Part of a small language model's weights.
Training: 150M tokens, 9156 steps.
Each number is 128 + 24 x the weight over its row's rms, rounded and kept within 0 to 255. Layers, rows and columns count from 0. Numbers have three digits each. The size before them is the row's rms in percent of the matrix's.

# layer 2 attention key, 96x96, rms 0.109, rows 37-51, columns 0-95
125:128181064114130120101106093166100139073116123147134128095114169142141130146141144109126117165121111125145090133125090126107157158124154151135090157117147100098119137142098101107115141153127151156145133141137114151115163170124151147148145142114125085154137067102119123186138137119127137107
120:159114075121128116090148101136172096123127165096116104151120121152139153144138100145115129120105103126137156106134158117117184145105107133153169124113121114106162114094137131138080112139113112100107133149110159182092114123171123124152107130152154099162155156088152139177138106134130098114
112:125114116128145123155151104142143194128122105147114092096167137120146148127182148113158123115097131131161140137115125144060119171130083154122168118108122145168138110132133131080119112133104144065122094129139115123114153097148126108140120102132112183138131150131138121102157161159120145155
129:159118166144138146102144148146154143109115125110140107104130158159142091117092117092107168120129112111102107102177089087154091099154114151170135131135097125113120127128121161134130113078133097166131154154129111153152121114087142156097144189151138137164108131131154128149101134109167131103
108:066120162137099145146115123129139142150128135150086128092087123143121157134147110093124103176107128101157121142145098080162097140140156131129138163139166110162112157157111116130166111126143165158072125103116103122105107149135152162131111134136154158124083102140097145145134131105094113111
102:155139142165066128130084151092125141132106129109112101115143165121132160134097111080111138132111127080153111168099137123136102139105132104110119154139143119161165104114090136165124133135109128140105199121160168124126101138143101150136173149135129146104164135143158133116118085099153135141
145:127121133126095133162099120091169109115163154109129130094143162105146145163091111123067126105151132092152138119130153132130151103183110143147170164118119094116130158100107150128146091098144127142130110126109134094116130113107119162087109114138131141183153156131127103156112098163141085144
114:095141138146157146160105145149134140107158099132159171143139102112132116151097144109144116152123081117111102137127099105173091127144118186144087132128102091092099157178114168155146117120164143121135133116128120118159121100134124113117132137107138179108133115160152102103074159126143105108
126:101154083100125104153128126109100149107150148121139126115175105076090153130112138114143124133091115143109099139149139125144157114136174102117115160142184102081109125101055117139112100153140131138122151139173122125127065131133124151150102136140120137138158110156113150156102130103147139118
128:095101118134136131148120103155151106118146140119150103104150180141114148063133130132145175147152097168174159108111119171132103063112122120106132124127118090126115124143108137145100096133154142164121159155116124089168148136127163095159122152103115137146101091120130139111111153119152154118
104:116118156118130154161102161144114153094137120091132116123130114140135161139172100085128169108153135145124119150111167112122120098124150140180166132123100075119100134142078158133144089139137083129103144141138155125097081108116142130179136144154170147109117100132132106108098084124113129125
125:144132152137115180111099164101104128107148138089113144141124109135160146092108128146121160122150108166113157130137139161103131099093122161171131102120155122132102101141152081159122104188143125121110120088159144117106128164179149098114128115084104121114104116156166142094136147142104122150
121:137119134138122118164115126077138128184114138108149151118095107118129099127117176109096106083137151110189126105173148122107119148130132133125144111101134088119117177119120118132111102105116152172148096111146106134129144117070131118115153119091121156135182146114128138179120173143114137125
136:186097079116114121111109130157109170097109136169091094119136195122133103092140175144117130155147124117183125117156132140108135134150126161147119147147105114114091129103134078123120092168099108126113120152143132127120094112112115124154150139159115130146115074117144142134108143151113138145
117:143074143152090105172140106098142078127158136144161121143116154109125113098118132099157121117089117101119176152121115179108169145146105141115128124142105133081106153072099149146125117108150113158153072116135117106179127125115161124147120131134116147114087108100104126141142122139126114128
# layer 2 attention query, 96x96, rms 0.11, rows 38-51, columns 0-95
122:122153105137158154144103104141124130148119152154128133101159125125104115120069144160113112123130209134129151121139141134122134125109153135128150128086126148098109113124104107135177126094165123139150161159134139102135092109170071145163072109094100124147141149160133150125130094094129110120
110:127135110080096106088103126131087106110130121150075119139148123137144094114105138122133130126103084193115150113145121117204149118167115156134157128141108140103146129107139148138115137136084149119115166134100111158120163147091142161141167118158111076135109110149143119134154129101143114139
125:102109128132105106157147170091099128118144111138139094122129129116120106089176124134130077102168183145090137140117081138079128112115130156134141125157132141144129137128081133163134134116138147120134145150110091161146140156111144149096107109101167115152111169136130147135116154164084178124
105:111108145137120138127141122109100139162130127137144122162165138111114119129096185134165093119103150163166116137092114139115152156125137112156110105166135129115100102141164111160114114135102133150124114118104144105114105116134131143098175156123128152128110081110152083166105180120066134182
111:150115121133082132115168145114137149175114130123138122104166172091147098090136100144155138120134132120161145126068126181104118130130137101156133124091077122110094127120143149108082101072124149117150143165124179113088153123124129132144127135129097105168140118131158116109138131149141147151
133:107099125109147135155144089131124141126155126169111104129177147085140144134133165158110140120163144139145109137102090113097144108131085125134147146155119121153146123156117112132100088103131119099168138185138104131155107088093128104173080122079149131156107116132133159133113162123116163160
111:072088146121141149126133144135136131103132098097120158136138119149167148114147122134157073092125100135090140135110099100108103171118106176106138105131100141154129111139113148132130129131101115154116175123138138153125175168087134121129127159133163143101127129104137092143094188128131173155
125:149117163126146152153140118155149128118129070137134142072157175125126122088142128131155091129161115130137143130143124152133112147132106132127134075091141144132079117165142118088154166081159089120121131119102119137153111143140119097104141139124164149123133052147138093111102101130153134132
125:159113162128098159129123149093099129080108155141147109111090143142091089112134136145110116114112132109147156143167103096161157145107149117101104122161087175122117149150108120124122138086184132117156132127152146155086168103138165115149137130155140115091127163144147118098091105135140104128
114:094144163104140119138127129111124098119118108157096151127142154126164123089166156165145083137143174114108151161104117088086139144126140146136149100148101122090127140130142124143093165125131115147129154142108105131122170121104135113110116166124116160106090136145164095089101152150111198133
114:104146131086128140135124124117128103130112102122121147200097081141133171135095126121160106159102109103146159161145135131101121129119106139115070108141078126112144113119165110139136147108137153121158120101143141175082168094158120109131139147128094139117149149146137107133142070158139107109
120:118127106132129125118114123103101185145170137113115073136136128109099155143117133156118147123115120128084102157114064155162147119100072094172126138112135110136151131170136127164124130125085115139124173126151111145168082087145127143122138148149115134143144114125133098180130164128112146139
128:129141160102074135145136103098109122123128079139154098119170147131102110153115118125148172141136141119105156137120144155180153119135119137127107145141149145101124120124167151139101128069182098168122074099098098124125124111146138128110133122096156135135072127130165144107135093160151117137
126:149101158084125117142109169142112130084134145138117138140121153121105160133117157159155154125140137097143133119118148102113160111125092142114177121138120146148123117164114102109079121132125101170122159162111116112139081142088149160140095128160072175125136108136141103120100106062141137128